Weights of a small transformer language model.
Architecture: RMSNorm before each block, rotary positions, no biases in attention or MLP, untied embeddings.
Each number is 128 + 24 x the weight over its row's rms, rounded and kept within 0 to 255. Layers, rows and columns count from 0. Numbers have three digits each. The size before them is the row's rms in percent of the matrix's.

# layer 12 MLP down (transposed), 704x256, rms 0.113, rows 643-661, columns 0-255
096:108130129159138147129165188087115135104162142123137133150141125093142167150070158141146151145121100075094115127113102138100154162115144175140115113103113095151160111125137109099151130116175120139120121143134089132155156118089150134146073183128105106101158110184114117026164108112140114110097116138119100117139101128148163076181193107134121107083125138098089109128108142123107088138145122128144120154124110159154074125101135097158124118131156143121149108121085111137130183125136176127127114120122163128115136165135121132147139130115148127140132111112153087123134085121114139126144132151129172114125119109146139109119095147095129147147152130134149115183114150110124115156089145131111140136105129118087144135129147127117132121132104101110140131132143088132130137118168118
102:125132130117104162099094178099097159128148073098127097125111169118149152103131117117107117109098122172114111129126130162146129159121131131160108114125191127135153125169169152128137117116117115114123147091121147122162160156108128143149123122114170103135107129127116121106140111112181150118129163113066115147161110135085066139115126179142109123107120150118103154156097148086120125136109164101148183140122133132096119119098122162112102127148114143160152119102161140149054113096154121135114140148152175128146170133150141172130128115132093091114139143110081135111143125094114122127118145109105132131127082106156127108141125121118116155123189167112139147125122149155151109140150174134106116156100138124104143102114091109127129145126053154129141112121109136092159084154115141
092:089129119103152117148093135102120128127114138142175153148140141193160120090146103121104109142107112155181117161159090115130154128137152082134118110092145129108101181136087141138138111126147142120095170136129118161157109114117140137116121129085106147142142124140085133171120171125128101153172140107130110167130150124165148137144109150175098112135122120086113120114095084154148120179142055138139147088107106133117160114122168149151178106131118180115142146121129133116121155111097120142127165162146119121141130117132109098137135132134127126081100121143133133150122132132153097109128098105089133127155146131105141129134152151152137112117126085116123191116126167121164074121145097113138093142112115173182124098123197137124141157130125091138111106098109157128150111114127144
094:099117131116127134137134106108092144119136131165150102138141116163142140129078112159129111146103084069142157113108111166095144107132108098109108117135133134110133110132113086101100112081114139125049077135116103091106123142102132123117113145119110094155150146126117118155129124164145113132128167102109116101108145123128122175090127136150132136106141114109126096121104139182095125117119158118102142141201128137117155119159122144115147151118121128109130127102144135137108136119133128128145086133139143122120126118103163120069149107059092123120151143103121127075121090154139149124110129131064121160142139141105103111101132104091071103145145094102106118138136140061123112108104121125141137124125091154128176148146074160096104165139084121133175107122169140132105134141092101
107:121107117165136138094156137134136120114183120072111083098097125162103110174106108161137135090133125130134128168112089085125119119134142149120140130152117120106102128110121113128120139168110121141134150104123116128080103127110118159131131141145131172137090094137170125147119105130167103114142119118150107136130120138130154101156128103126135125139137173157117141124108096092127136152145053133099134122140167097123122103100162163140111157104116119141122164188108090100113170112118146123134172083107137102147133133107122155066118135099088112133093145122094117124135150166115142166136130099096134106158108110102113119129094091099141122140088138148131062130129139164122097127177123117091126140154128136136112145111124140140099056094147144142105107104131155188168115095124123
090:107090133150081118192111156110117156112115147123106154097111146133132124130152175146115137156162149148122120166159088148121098118153132128133148091174104127094104159139121099094131134162131137125127142138051110113072066166125130098105072159105159095165161113151127145142101106126126140145096161132113164144129144122099082147126102160135127122119126143117137171146162106149169087134130125092144103120134142138102129149126149171137138128131086139134092174137133143126132121107123105168092144137149123101112173122150104137089145128107077165114099126125115129144096176132153161104093164145108138133123161167114123127110171122117131135092113112138145129151092096147136094137121154142126152145140145097120107163153132137130135109081099140122108111095104139125112112141106096
093:095120136112145128126144145144110152147123130135123145160113133147110133129107110142124107142128091125156097140082109149130103151148150126108141155153108104112155077127096149134117110107057122120179127117144119153136164104129178163149123136144149119102134118171147156104135149129133124100124158150170118147129122090123112123075129098087083118103137105122114083107148118080144134134084168117141089135139099143143128135148101154130148142068154163151131148137160168103126168095137134116114146102092133140109108089148161125095157142113102139129173143119171145106067138166145117153119112142126109108133152160100169146112130139129105141155144136181144110123126160088121115105091070144172092144121141139167102151091122124173092151114118138121128110141120136118115121104114059
108:119112123133137137135139131081144117106098163144125164117106096080164168115126106144138115145138127155116123131145090095119124077138095112162161133142143100138128103165087143122105109121115082128125147098118179143131145124151146198128113132116111119111098109131148082129100132159128133158173148093101084147110119131126161108151124142133074082098099117112132119163146111121146106120104135126106100120097128130115091141104133138094122104165122132114149104075115106142144091130113120157147150102121129137170160130147179149160165101158108143097108122164107162096127140124107137119120122116150125082137170118099122102147113117108049104106154126096170114098168141134167106121143116111114106100177141171135118134091166160143127143125119115115168122140171138104129118180131133
088:114108144155138140099167113127109108108136152115156187113103094153130128112117136126122083116080143131161182191142100136117150113102173094148076091122147153102117095135113099137147160152154118118147094156122114101152158091109114105132150170141135142125151096106141092133127149132086115143156169124166111134151133083109134149145112080124114151137145113146134146126143103136122154089124144116172139129166129122121172109113112115135170157128182115110167133155165105069202135133098132132129122122114130191111134117158129093107111148120115134120113138142103122106149115118156159128132094156082113124119149150121136151063151139156097142141093134126133148091137143120117127138128160127121133111120140176094121093139134104146136154125138106134181152115124154094133140159100107
095:139144117144138142113132119121140139149137132125139149117148101123157110107153159129109109152126167152088107126137170134146157130146133168120129148091132121108132129121126165092131191126129137106123135134113158128154098080131120118175129121117089117140111140137127096160109155115110169121093131132139115160108135137109183092154144149039149052126104150155093095143124169119123120093093160119100114103123117122107136119134079137124122140080128138088128130143125126102103143161131128124155130142140133116138076075133131152159108126118078110102110148161151185109113130127162156097119151115162135099118116152159141135185129144100134156132164132113136151135108120142165156166086123125145108188080122132120149136138147178097104147120113115119137158141138179161168115101111119
086:132171157099084138117121126136127128134123086158121123121112123135103134135138122113127121125124133120212137200124141089139124142149143092111125124185079113130130102092129167084135150114135097122112162155138155088155119130125134093133105099133126146166147128096144106167132111159145122125107113181130111154145152113107122134140138119138149110150124084093115145129114113177159124098105145103122128130158124064138127112176133154100154136150121118132155159152131162120124154138131164150153156139088055082116190137127137129097128133166126102130146156110117122141116153146131167116124072113128123136144161128100169118155132069121165120123112149128115150118106161136134110139134157158142146095142128107117135124140137117096134173151122117113135106121098131125129145146037128
102:105092127165092121123168098126151112134146141162119110106163114136150116175109106135160146084163158087141159125133142103132152110141139112070176127102161107167130119149124112115133122095152154130138096088122123131122119107143165129120127147114154129106121138131110149102144146174151142125097204123130117120077094152102088092154107141154164123088134116125124109066110098096112134131073119113133160114126077146182087107111145183140089082116133164125106119138106088105116169113113149139101179156169131141163133123109120123128138115152161115136093139150111124124107145134164132110094123132121149137071137175128113100112092138146126134142109137130087099148117163112096094111115146122107126141111117131160124133146123121135118134106103144149155145144123098100166105118120111
101:104116122119181109135118129110151102106122138147124150125155118166138110108136158126112132184116133117101102123123115106124120113067129096147128171169162116137123104148134159133155115078139108125143160115110100112117161147180161153134093140127130130144140131137112141177154121112138164133156134132090106142085132119129089091151120106137115113135132150084115142132124112125114108216109094128142138134110143128149106187158146101104115150122099107152113137104167164165107148156077095127165145133173127099120102130150099131120105096118184134125111130121112130160109129144102163150155099144102103124101106105138121136100090077113142136105116134082132181111123117099105115151132126123097156079102134135138128141084116148152101138122148140086133082100131062153129111155120142
099:141130124147122139147162107118108149158177132133143109099143083128100094129130146131128136131110093169102149122133111084139113141088139105157137138205113123136123102134151125138143135125094125095109154138154126134139111148150157127092125143088150126156107054154128109101132107164141138106075135149097076176117118110127138161151134100114110152139132109137115166139128144152158157165068150101114119179085129130140115131144121114102117138167118134184129135146126142116104133108100157084138110183129138126140153133106160116087177111179132158104134113142077146137172125148095153140123085116145156155160140130115160128120121107114133120069136119059128124103171162092095119115127139144149106132149138101120138122129109122144172162161137150140119124105139151141131130136111128
110:143130130144137124092120117071136084119117138145152103109119147116096141150164152140134119095123116131121152148111180122116116131152175145120118113147121153115089080120150150137131121117124109112150160062106166093144122138105091117122125116158157137122124139105135114135105157115147110125138146120061095098125150122061149123125130113113111140157130119132195133107121155105126126135119177157135100133152100142146130156105119134097117147157120148101135144138118121142073135154086099131138117118181112077157121096136085123172099091100150153145164117157120141120131153093125098162120095163112131138112085122111131156075130113143145143132134143110130106136131050117141128152133090142115143128130095175146119121142124119130129155125110170070112164139107190120144096115162106
081:151142094153145116120081136133139117135161152118136124133140134155089124110176130135144120115098125092109152128098149062155141129122116135110133145139131130148138167138141124122116158103135136116137095131079145119140113102146122104122083129123111118179137159106150128110103194142131179132136119126124122119136139104150141115158122076121139133082110150129152186136139133093143129130102121184148159129148127121130135107120139104137122159139143124152101104120175136146135143133106177137095120144139121114162150132109113096133169128144136125115152110158140075129157135094103105161143144138147143076153106140134140141128134166144128111143109125110167116144141131110140158121125136127132146108125085126153121129084175089085110115114088123134089100112245134122181058167144155
103:153113140177172165112117115142071129135175115098099107148104143144128137141137139144101109143126155115149133144130129108110101126115145122126097125114164097107155118182133105188119100144160152138119150110131126122133147129140133141153134120142143156119113102121083121137163115151100135122115117164136182138132152101085157154094112102126135160123069094168165097110159163107102134096117198143138134081117135129137151163123132134125095080152126130128126174117193112128149108155102159137131182146162147101107096153126155137121150131096144097093144139128119139119151165113089109122118104100119144090095150138148125172101074117115118129112125116120131117163161158171111121108131118146135160095167133129158111131122118135142077152158113133152170104102119094116149126106123153
106:099133129087077140131106129147165098164107105142102154159119091147122118118089125148120136119155133126115117121100148127170103118124136108102140151138156135117156141121132133103157151173147146105143132116076181097124123140130141140138141125100140156140146134158155155125082129135146149148147127175124149083112083154143140156141134117175117105114116105162139188078105145144170104117092123180106102145130138138185113146136101121149152128146128136083153069129159113111154174072151137133070113131126142135118105085116096091095138179110151143105122137139141112126122136118130161134178129116151129117132093090165141108106132138154126125104113146146113092135149097163126120125145102143171093142145151119113143150136111108113118133123157114121116090146117109164098177184124155
096:086137158132072148183115132148147140140114086132168113142119142118113138123123131137118137113096137139160178142122105155069125137153149107135077134156109130110130119140114135131142130112098164136121161141096113150103118126157141089114135123117112127122115098155110078129129064134175103122128133103155157077100112073159123116109096145135101131165161165121149115098122133118102142121125102158129131136133117142122152134101120155091121217147110119140106166090126137088137128130108172107087113105107147090094169134135203149125116146127155108125091138130127122131151120137148161104087135176111124122139146136092130140148174150137125106133126142125130100154116127127118122152097209111095089110142120140152130127136103083153132096130134116155158122110108147101143136136139104
# layer 12 MLP gate, 704x256, rms 0.115, rows 644-661, columns 0-255
095:125144117129150144135128171134114128099109122145131118138120199127121121102079146114110124128111154137140155139097141131136166188106118149147128064156178118099138163126127131156128126141120106101109178133138158114127106173118126114160127098133127147100108134134147108144136202125132094152109112108147132131123150087119148096122126120127103092107126116138072139099123146072107094147114129107086139129112142101076143111129121110104061142117170117132121065139071121091135164156172153139147161139126148184116138141140163135116115145131163146112159095104136142152098166096088165115141147106121123126111122124150131137099114139159114119089163100153127095157127174140117184134115098160133100147130113149107109171136102136128159138110154123154144118138134143097125128127110119
101:137133094130104117114102143110172181079111151103144112128105163092082188149118101124146123134144108149123142116115148118164101124152122087136100186115138100150098134092107136102104122103106125121218126116200100097099123127109119101148180174124124096127136134122113126108145145163122153128101096115115161131100105142093143130119130149095119107168117137164118126142135141110120169125107109128140124085129173107110135071129106124152101164141139109134139125130113157126110090143137152099161139135100115149096152148155130108133132140139113124080116167129126099130087181117144159105117163122139121140113095094088149132148148145136120119134130142156147146095103146122171120111126151109118145103101107132174153110093123116190144121172109109130106146112110119121115130111117166
091:110098120057156138128111088136084143111103140159157130123085139131132177138136134138132134160076120130146189154160127104106139136150143111132101146116158149100105118191151077123132080124121118155149087136116136132130161076089126140153113129175113108138103149092123107123106120114082143116110177133135122086127146132142152108100139152148134138116147145118124105085175109135125117164114116141147140139120148120121136114138122144128092108127130111150113129100129166142120092136157102123089118116097158117139104122150155136191171092162182132129129124132120110107148115196142095110148120098166167107167114111115104116089116124088132095096142113142096147124161137094105125099138115138125109121093149113184128144142178131111149164118135135132135138088119158154115145123140106
100:112159100128161111153162150175115159170143135093159125121089115180154155146154157143120110067139153054130145129133114154104119129095119133130163116135163148145138131137116154120115090138148120112137139093120108127108068173133098118153120149147131166114104137157138150120125147128095170072105131084154094113108167150127119139137140121175138114147167137105123143124129161121130117099116155126101114121146130144087127165155130074148110109164149115083118132155085155144157163077097132162139148150142156157113131159120140103165141153137138132127125088107138137146158150136123103184114155124117158115120120167092122157174134126116122119099109126087061109102137123101125106119139176125138122138104114129123099117132079138128165121157115129147138131125163130097111147131131146
093:146110130163089103150124143099146138151105122143129098109080133130148155129124139148122120121083116130148176147128128120151122141161134151130113115195118149113121169159116135083175120136114117094104135137098094124173085196125136172128150127077127131198143085145140121107145122128110147101126139103148119083106170120123084141128098077128103099123112125107134119132140101119165100093129130130108129095102183135116115153143146183104131120170131146102124105099118135118113144139134108155107186121174150150118129104121106133133165134104110144120106138154152136137126169123173112117118134139128123118143083153118137143114154126115096146103086117166164100108046087144144081121105121124124127126146158119127144151136134102154152102122137093136151166148133102124128148101131161
100:153139125163080119088146145063184126164144147138138118119128121102095126168161100093149091112125143117137094158157139119109133130115163167107108107127136129140096143133130112146190128149140129085135134139079120095143182131143121148164137121143142109099072157116143171165120130132118162101159066148116114131126117137114119123124089102095141121151153105120083138146119135128113108152157133127088152113133102152154141154146136138130116148154105136125134164141119160155109126093139129123126132110141119118172114136169167133115124141103150135118148092156154090129125134177103099091124132127145135115111097151093134137153131117128108103149135132138134113117122125103155150139129177101144147126140121123153131150178131166146069094156138150096120127146150155168153205195156129
108:115150101166119124138088128158078175099106116126126133137120106176116168147134091098117109151114119145127138119131134147126128119084108099126122132106125113155122127113119099102083163118122158132159115104122094155106151159141125128151127137168099096115135152119155122146176159166175113130129132185111143105112118086110118116087130091103151102120157077137157118137134104139137148079125083113126145074128145122133112152116107129107116157139101105144200108130113079134105102133129155139082092131130136129149120133116091111121119106098108118132131149121143122161134097140169141091115127108121119157055139124088120102125102109146140106104136114142108153128129149131151099122104169065096133139114146169159123156157143102112120089144133134112137175125132060156147141117089158
096:154126160131093101144139117151120171132135148086117100104139086106133121117152105140124092111129121111139100135112090149117095191152128123129157185123106135083120114103101148129099148141120170074111116162107127120143135116146115156131092113131161105132158128112097114107087096163147142114123128145127110116110107138126130113130170131177116114130093145120099125074102112138118104151092108134090125106087141162118107120106070130117126147130092112108086134155131135133122074138132193133146119091120138107135115109144137155121096161130126147123168112129117131129141119101169067115112150121128131104135124110152095170140125143107070116102108068044113105150133131134145105125131133094155136108090128129162089098111126148096144147116166146150168153139125110145156161143118120
106:148155106131145115141091228142140129103158136136091103091143107119162105137122118134087095105152130139120121140100158133127118119149137131169121117115156115112138112117116135076152169157104136093132139114131139126139113101122086099179129119153124116128100182120114113141157110152114148123127150145164102152093146126116149131142129125101128118136097160139100137133123138167114152120112133126135113147141076138083172133123075178133075133105168121135095121118156126101099145184121147109147124173126137106112087126125139125157122125136106135106116147173144097132129106117146143152143110155154105109119121123169162136178159143097147159092123128130134180133123128146171146145127123106144106197099175145179167134152155161091137151117121145097122153138119132142139149142100088
095:144132114097119099169115170102129131112124138108104125142130140182148081091136112079141125072150114162130121110145129137128100137150127130148160107174108120130154083125125107087137143133145134082110178135106144097128143143091113122093119101106162134143175156098078152113102131126146122083126131113155084139076170117093160133157106153181126144155112141121141146094125144132112092109136103153145121135154120128129155148126214127097142153117117103130114117115155109124119125125148128184148119133166151122090102075127126159118158102131118135149090114142097101169124163104103122125135092138100106106141122134177169089121142113166134166149117141135130078114092108111158140133105129134127124118145141106138124119134124133127106146146084132108170112150092102109081105128110127
097:170151164108144178128116112128122147126109168078132171102146124090138106152142104130083108137092166103097117091064108103126108126080067121149122125113148132134094125173142167124121082122113140086143142136137127117149121144108122154172123092133114141094146097114109145146175111136109091134151132158084117151129067108151111163137119067146138145098105127141144130158116150180138105092164158102149137120137159135101139125159085126138166132139154121107102131158151136125124125123165089116124101142139128110154133141107163122128127132130109135120135128161137088146085137111110116166154093139143152156114092172128123129104144168098112156147137133097147144103124097124134140143102137127074111142122108136135184127119150158118160111141124157124110135083128139113108091112090123
099:169116144171126112145150141120109124109128140162120128101137106090140157109141157154128140133168162126114124186111143128109102109133132094112145131096197132134093138140142125131119161113147084155154115115131118150134127089089121137174132145122149125112128143147116183159128140063106114113110123201127112156110104165157122167111132140134089059164153124098140115151141128130096096172128109112156144104113159152150083127108151124119129103155101120158156149093114107135140182197133084096140087134126155103135069121093135132105106146122149151120072099110097167166104114122115131113131128111114131141091131094147118128137149124111147147105118099128117142101138115145109132112113097120136119099115134129105128131094163116136115163127170118126089144115098162142128139166114123
096:149127108123120132105138145130130106092164144122138126139102092145165113145125165160140132140119114154168141138129159138107112116124125104130140135111150140087111136175099138146102163146197122129155116075147121136097117168141160127132139123166091065104168144135122173114117135121127092061147115129098124122104099157147123133091118151106074161119113110096106113125188133163154151120129113147137137115139130172130155155129135158135150130099104141100100112148105140130123135132089113107116141094160120143147144112147108099181128138156116122130122148128164147097130125074186130126157119141109139132111151119097141120106104127139131109148146141143065154113164084151145160120151152160194136122085167124135157133163141129108157174155094128140143107127127149069135107113129158
101:155127138117136122094132137148131100161116130074131114097114123127100162116117137137118150052135108145111174174140142145111090138118098127090085049176128138119116192145096136155138135111106148081135117160121141127113116144137148123092114109136139167109165116140132130132115149123122111158069151136098121146093145151108132164165132171146122121140135116126115157139149134143119108135108143102155173118081135166111166152119164174117131121139152115127128122144119120155147145106156109132129114154128148160130169159132133145117145102151111132145141118094112122139119127171152124118128106126098159144127114140103159130135109137174095125169151116154128177111149152120134138137094082170105138133124152176110144173160142120151152181098150165124087137125135148107147164193117147
130:066149143186119160119157127136133140141124090116124130127145114084142129177144086142129131116158121139117116145121123137114111133121154143154134145150153184137139112137130109116137159137105086128130121129155139127168154136150130149103164162122138133068120121120125147145172108150154106109124164153151134161119115142105102151121128165153141116130145179166125116105140127142115140117142109099124087130129125148112102137121108136124146125135120118098153171092121093108132151130154142122151154102125112126100122119144129151121096113073150121151069110077176112072113119135133144115103134086097110180112134084125084135149138132136115099130177097121117138104089130110162146140115121136121145165157179131133143096137090145161133101165135180150171143107056111167067141092130126
099:143120144116146154119136081129150152120109118108111103185128141105119151112147143117142139110094103121119164104158167163140064110144138104126152110134125049160144112122174157135143176148108123130121103139161121148129138102137136158135141097164123146125099130138146159137176143146127115121118140109134105127119103132121122110096143113113131146144093119140117080119086128120090169129127103110135141131079136077149088164134105091130144176162130122135150133116120094185140137135113115151095149124120166130148121157146082089149178094137159114160116104105145113148120113114118134128115104141119149122130155121138159107071177188073115100086160109144080120113112113137116114120143123142108126145138112135143101105138093114182110152131153109117162156156144093134086162105140142
104:137165140150108169092135123155118135134133108119111139161116088081148142142105123152142113138066130150139165122123129179114123134102130117142136135124152139124133114077161101103134148097110118151118151092165098176130130130130140068112165141109172139136096116137145106117091108125112135144118111145126105149138135135119125167120106054156133146078127152103113172143129162141067151117128142154112122072104130153121064093146126159098117133095110092164122115138129160130145114126110138120161132120129115152116138154105154096097085158134138132160094131120125156149146169104161076124139139093126161106098109077118101157102122178124114126097107113136114137107137119100099144121137164127184122128121109155147146150162105105111135120156133126136116143148138094153172098104135170
097:103124130140136110087118131127136137075176107142127081132120149102133142112111135144123152110131106125101167149096098151087157124087124136156142132135109148155137093086145146141185137127094160154125154158129149112126095141143135099142135135163151137164119139094142112090106108102145129097126142128075117087163104154179161120104096130106131159104139124146132086125126133173086129130116107097144096086151116117083152137123119150160114137137098145145116086126103122107139145089167151118105112104130158128127087138110181108106165089147126159145132140102141135121140153091089134101114117145117145158158098102116132095079158148118149134118126167159144086113110139108152147139086098058153119146154162119110124139157111125134117114092098125133129120142168114118122098080153167
# layer 12 MLP up, 704x256, rms 0.119, rows 644-661, columns 0-255
096:159143140136118097162136139117116156116155055144110091157100167129172093092155162146066125175133109171151102151122108157146082160126114132128111092130139138118090125142108105131115104132149088118096152098110078100143130124138138107141129101077092107122138106146106122110114157126122125109146113121103106122160168142114099113081153146111148138072131152112120107133142107115141124078088119120126140146129121139112143127083124102110153141100155160122076154113105106125107118138147157160128121128149107128107138120100147072163129157133129150130165161143140122133152131127154146149135150114163161144131154159127110149147141094133132131112154146091149083139119110164108130095145133167090159115128180124087126119094125109101140138110133113089144114121169109153131060127118083
092:112113110142150155111135155187153125145134110128163117083096127051188108145159169132150101136116131137123112132168144166093148146137159137145153135188096116130132113100138132131109130126128107178111164091076093120162127131157096154157164150141128151148114125153151081148098152141135097140117093157119136131122131153124146113117141113125152122143079098141156132140123132147146107113114126113095143116170104128113180169135112122116132080124111104136145099140085087132114170157139154100120162124114133146133152146162112107102136140111148095092143117094098121167117108146108117117160075108154119152135112093128130150131126127133134141127123151139142113141092160120066134171086150173109129154122109130128156109150110145152092106119127120124181127152108126143122087136149174
095:089151135118134125166147103095123115100101142137104102127144167100127120109125139150064115162137083174104137131134128116184092128139122136151106079086152139149119134126101130147126110147148106140123151120144100103128136163112162083116118096119099108149143119114154143132085095134082116155097109073179143118074132143092115095140089139161162132125125138171188159104133104116149135144153118145157135155118111138163123107148125131131141104132110138139130123176083119113147127132142134097115134131145126125136153091172158106135128127149128127117082146124115120141122117073154124179140095148110095126131168118128156143158140136095094144145127136130119101099126137105063147143133085176153097130111139103099076094133160116148114135141184148151163139103145116132139113122150162
099:108128112156109161123152160102102096123116117122118135156117145107148105163127111115104110104122124147133170155140192109121139160111135076138138088142142149092114116130105125124130155130144137059142135158067110109099154157133105160117117106149107145128148111106114096152147133140098093121115144143109138135132161153083131139135090121126123146150148189121100136108152103100163155133141133117145131155139151109148168124090105138162096164140120140121133123128126158185141155174153107204125099115097125135113123118154167139124138080097132101156103118172125115159153145145135120126130137128115132157103160093126128176142121112085123106135082102090116123127074157127102108065123147102174119139137105130116122130145118127126147146084112142144101107092117127077087131124087115
097:128144152109132097120153116143149106119171102165123139124167104086126158116118106115145109114149084141146127137119091158094151152117135110100108132132130117170163119161198135182144117079132130150122140115125129171086132149149140135139167091100080149110117126106146106109123132114116129163177152133152111121150153077146145144106185120156130127099120115119102141097124137079036082149120119132095119159086087139142149123116135125107132066131153122114111118159114142131167121081119126096129075124108060108140091171128163120123147148114124122121122095133111148136157117101077133137120101129098143139115110081110098118097144139158163115145116149136128149143116154137111139142151100163112124109126123145112118137145176148134137144158132129125141140151127141108097106111143124
099:115140104127141105170116143160151078168114162131146105113111099129147132132131130119165144108165104135143071136128159091111144111145129103134122093129131154151131132145152084126154105091149155128095143118091135111126145122127161127103157143109130095120121159101121099145093122102159128163188066152142127142108163121145098106185121176137159122134135134146096147149141110151083109126134137077127144124093123092144081126122146162139110115166163121119106107140142132147145133119173129130097138116178125120142144163127140159105098102127134098130083114137061083130126155139136144072175129117116112127157078114171095133148134093137102098104128109133130153094116066117144094157120147138101145101132139131080139117168125128149155121164138147123132143144144122118112131134174146
103:103196127101145133123187122172133139185129135144133157159137133103118145134139112139114140100119106142122133115090163108149137088134084100143193114157104159079096099105130138121144089137192164114127186129103133116114158123161146163105105129141106128121134162131158133149118105108105085105117082109203098133155119132124146132166147132141090129150134124131081112115078129124120124121114142162129127124115142135143108121133148142139100153145094151100130138091146143118146101120137114145148109116107124084169128142099141136140144132100103140129143118166115102143132134143115159092106120101121130131149126072151126102117149131106090104149092122139152107100132161089156146153124105074126140160113111145131164127160140103101106104093140146131126125113149180127122145190146104
096:148170122144102110167141107127134176120117109128105123163145132084150125087146158137124127132107115180104128083111092144161161175147087157064158119124112122166127119100129146108126143098144136135115143134142140147113122108111099109102100089146103120136133106159125133145137121141124123096121118171092113124082092175125121122163131147109131146075125114138123084126124142103167132177114124143076139125132128106133106136138149116109117121114089127080158159131091121183092100135165115101129128159148117130137151099128177171163114087140121126174175161115121122135113132092114096128126125119143131102149086103125166147160143148148139105102114155153113100136143093151108116125135108121136116107100098071156122094155129140099137119082141129126105122149117078162152100098137167
102:111132156056133145107143128083130099135143118139099124152153134094096135131129138116120136120165108105149137133088107122128090132140167071123117137132175176118111141107165085142161124126114120105110151155167117127087113160130135115112167113146147148111139103121117135138139094116151088133172150127168135144141123128084158186118132138161118166111140078103133149118123095110129139140112116125128126122158127138135114110140166106148139166156127132106124102142123122126109120146208134138116112128110114184159145177101132139149148121151166127080204089101112142146137126114147103131141123136125120148118139086118114115086133118131104135171100142146107105139127131104134134104135129129140136079146141159162121108108147130105146156134164126140177125183176073080096122132165117
091:135147106131146106135130129123123129127090139120089159133088069133121126100111083121144126128135127126163137125137160134111143113135127109120129161109041144150106164150169134146090171140110120143100124184107150127127096083167113145117106105129100093126127157134122126121100133126088158111122118144107151109125170159155136128137138119126097172141130144094131117148127148138070160149114102203157082138147125110145136134140145135099177146177101116133113109128129139111141086113165102098109123103104141121134134092140136169111148126167089131155147123098148124083134126141124125125124155122132172099141125129157074154094158132181120143131120103151113105087169128152120148123122112115108118142063151171136100125139151116111071127125122112123146137133142111194133140100147121
099:127109116166151137104119111132135116148103131138121139159107136116119106125135158094133126124136152157106130133138118102136098122097087092088107167141137156153125100110137071096110143104147157106135098162125122123111094087144106149141077138081112123067115139119106169151132150152129149163114135126140143100118127083105125151117118101117171104118161134163162128162118120105103138106158169185162171172135137087159168145121100141168101124086130124108115147103176103126123131122159107127176109168077107128131120141156112109144120141150126090097137120129139138140136102145162123161126134152164159114160125142104127172118105128129122122093115137095092106111112142099097128139121121102160086106099124134125144103103141176136146176140107093134112164082149113083137124152078113
101:062147122071142117116159121144091132117140142155087139168160140157161130154096102091085130160121142120137134077137084114133137128150092088124105153102073135143176135083106107105138142108152135135134180120111121120139128119184140135131122156150120128138141154121161140129141107132127144104144084113160106153155132087128145118146129164104150118114083145079129149120120135084124127083163146118087107132163097099144133164103133136159102137143140161105124140116149169112116169120128144136134173180141086176118135162140170104142117092124068135112162140134151122122146167101090120116145155134163101133106126140123146122115108111118121160112119125133114146166123095098125113122099103129141117110098092177101085122135102103154121157122102124134149075130138114129134127141107133
100:137088120117142177110105179156102141124126158176114130137122139109105123148143166116128131136113125174115093129135092142110115109132121111136118148160165114145099116156131143171115128141151160156105123164119125139107133148116151113154127136134090161086193138118094121107152066143088155103162076100135112113144130121115151082148181102149098128108109138110102079144117157182152141121109124101077097096105113145170128106128127098134145135132088119160103108139121154116121139113129146112099125126149143145138135084156116155135149133139135157104144087122107130099116085126115113184128126116142139130104131137117114110137134090093114110118141098128111124121130099078182088120141128175135130153097148169133133144081135145115125105131106043164114125103164130129125137112103149
105:140136092127106136097122157135127100132152088156104184142154108158121071119121150094127112185114137129089154153127138160136112143146094128105105081129123170145116139167159084162128148149136117080124153111151130140162163124125128132153164084131083200141115129116118122084119093143136096117152119103128098123126095115148132123146097183144098130115103150124133126130158127099108155114123144093076127105141118151123124159117162098107153113126146107141120140105130117143124145120129107119168127155122107121111118132130121144132140156125134118099116127131113109158140103129132112138141134137139143156115135095115127141045122101129143201201149177126119084131108123130106129138072081142060146156128136157153110133121146168121124142188099142103138130120125118131131123139120114
128:131143114113116098122099142121136128112158178119116082136122135128137097109113155115109087109103157133119172116127130127147118153142131158130124141097103121138124170145128143135100117124136134110128136158064123099144093161142150118111096118127152159222150097135138140154113142143103152116102095098142139106129088130160164090125122104125148117145066118122161138150130153095141100113095182100118144140119092129150138125121131106103134123114158169122116094168147159155152081151140131109141157130114128114145138131092111148125157137146113095107167165158073145139131120133099077166135089194186162143143106153127122117129139155112084160155087147134152115127147164127126107134122120112135106091116085137092110142135159109087113133106152106119118117163182129109130095129140142
103:127112118176120170162145143153128142100121126132114115126130111089127117160099140122148136131105103129106096145078160095106130133103134145157168104108142133154136106114179127168118123138145134115133126096150158138116137175110104107130145144129167099102144122136159135130125101112133122092167131175086134150089128163122117138145120148109143137132108141168092140122149104119147081139142095111158134099107128126144174132098088135107096110146189130106110145077143149139133121133085124118112129089131189101074139101118123156160105126131169073158149103097109140148151129136121107187102130129138172160116131144138083114123124140131106136128128131130148142093112038109129121149107094120083124125157145139125122144145114128154134173120111168182133129081085108155126112139109146
104:152162118075122130123140090133131136096118132140136092138133143141148167135133104145093136129148120074086095093132136137182140109189147151162123113177119117138172137120122113124111117165111145040117146166144159097132113157105099123132104112180071202091115089116132143087135111118133115105164145120104114119148089117127131126124138137115125069134107135158135141097136105152112116080126148138117087129139141138108126106101123140117142156149140139125127169097133077165142140145139111118123131129138127125173103115171149102107097130133141144104131157142159103124126124103116139157162112117105137150122166117140138174162147126150076184102145115133134135121140143086124136143127133134118128102125140142168157061111122161140128117132159071130154119139130138121110141147117146
096:151143117090102110134152112083114137107130132142115129110079162144081123142150125108118111145144078138124129100115139114145163171125128154137124133116149116090125170131121192161118152127093135126093117150163144079126122149150079132185145125112147136131147140173127124114129148130128117072133136127106089123125083181116104149097120140144161117137146158133148078083136103174106111105120121096162135151132130132113139140095105124097134097112125127147101073083092129141154106110117114197109118133136120134144154104167128147142139159180146144131130117152116139135129135123096093147162146143128131122147147125167135121130109080073137185170111087161177123128114137104117092112121125128136158131133113094135136134128120145146109143136061132115146137118115105137116091090173114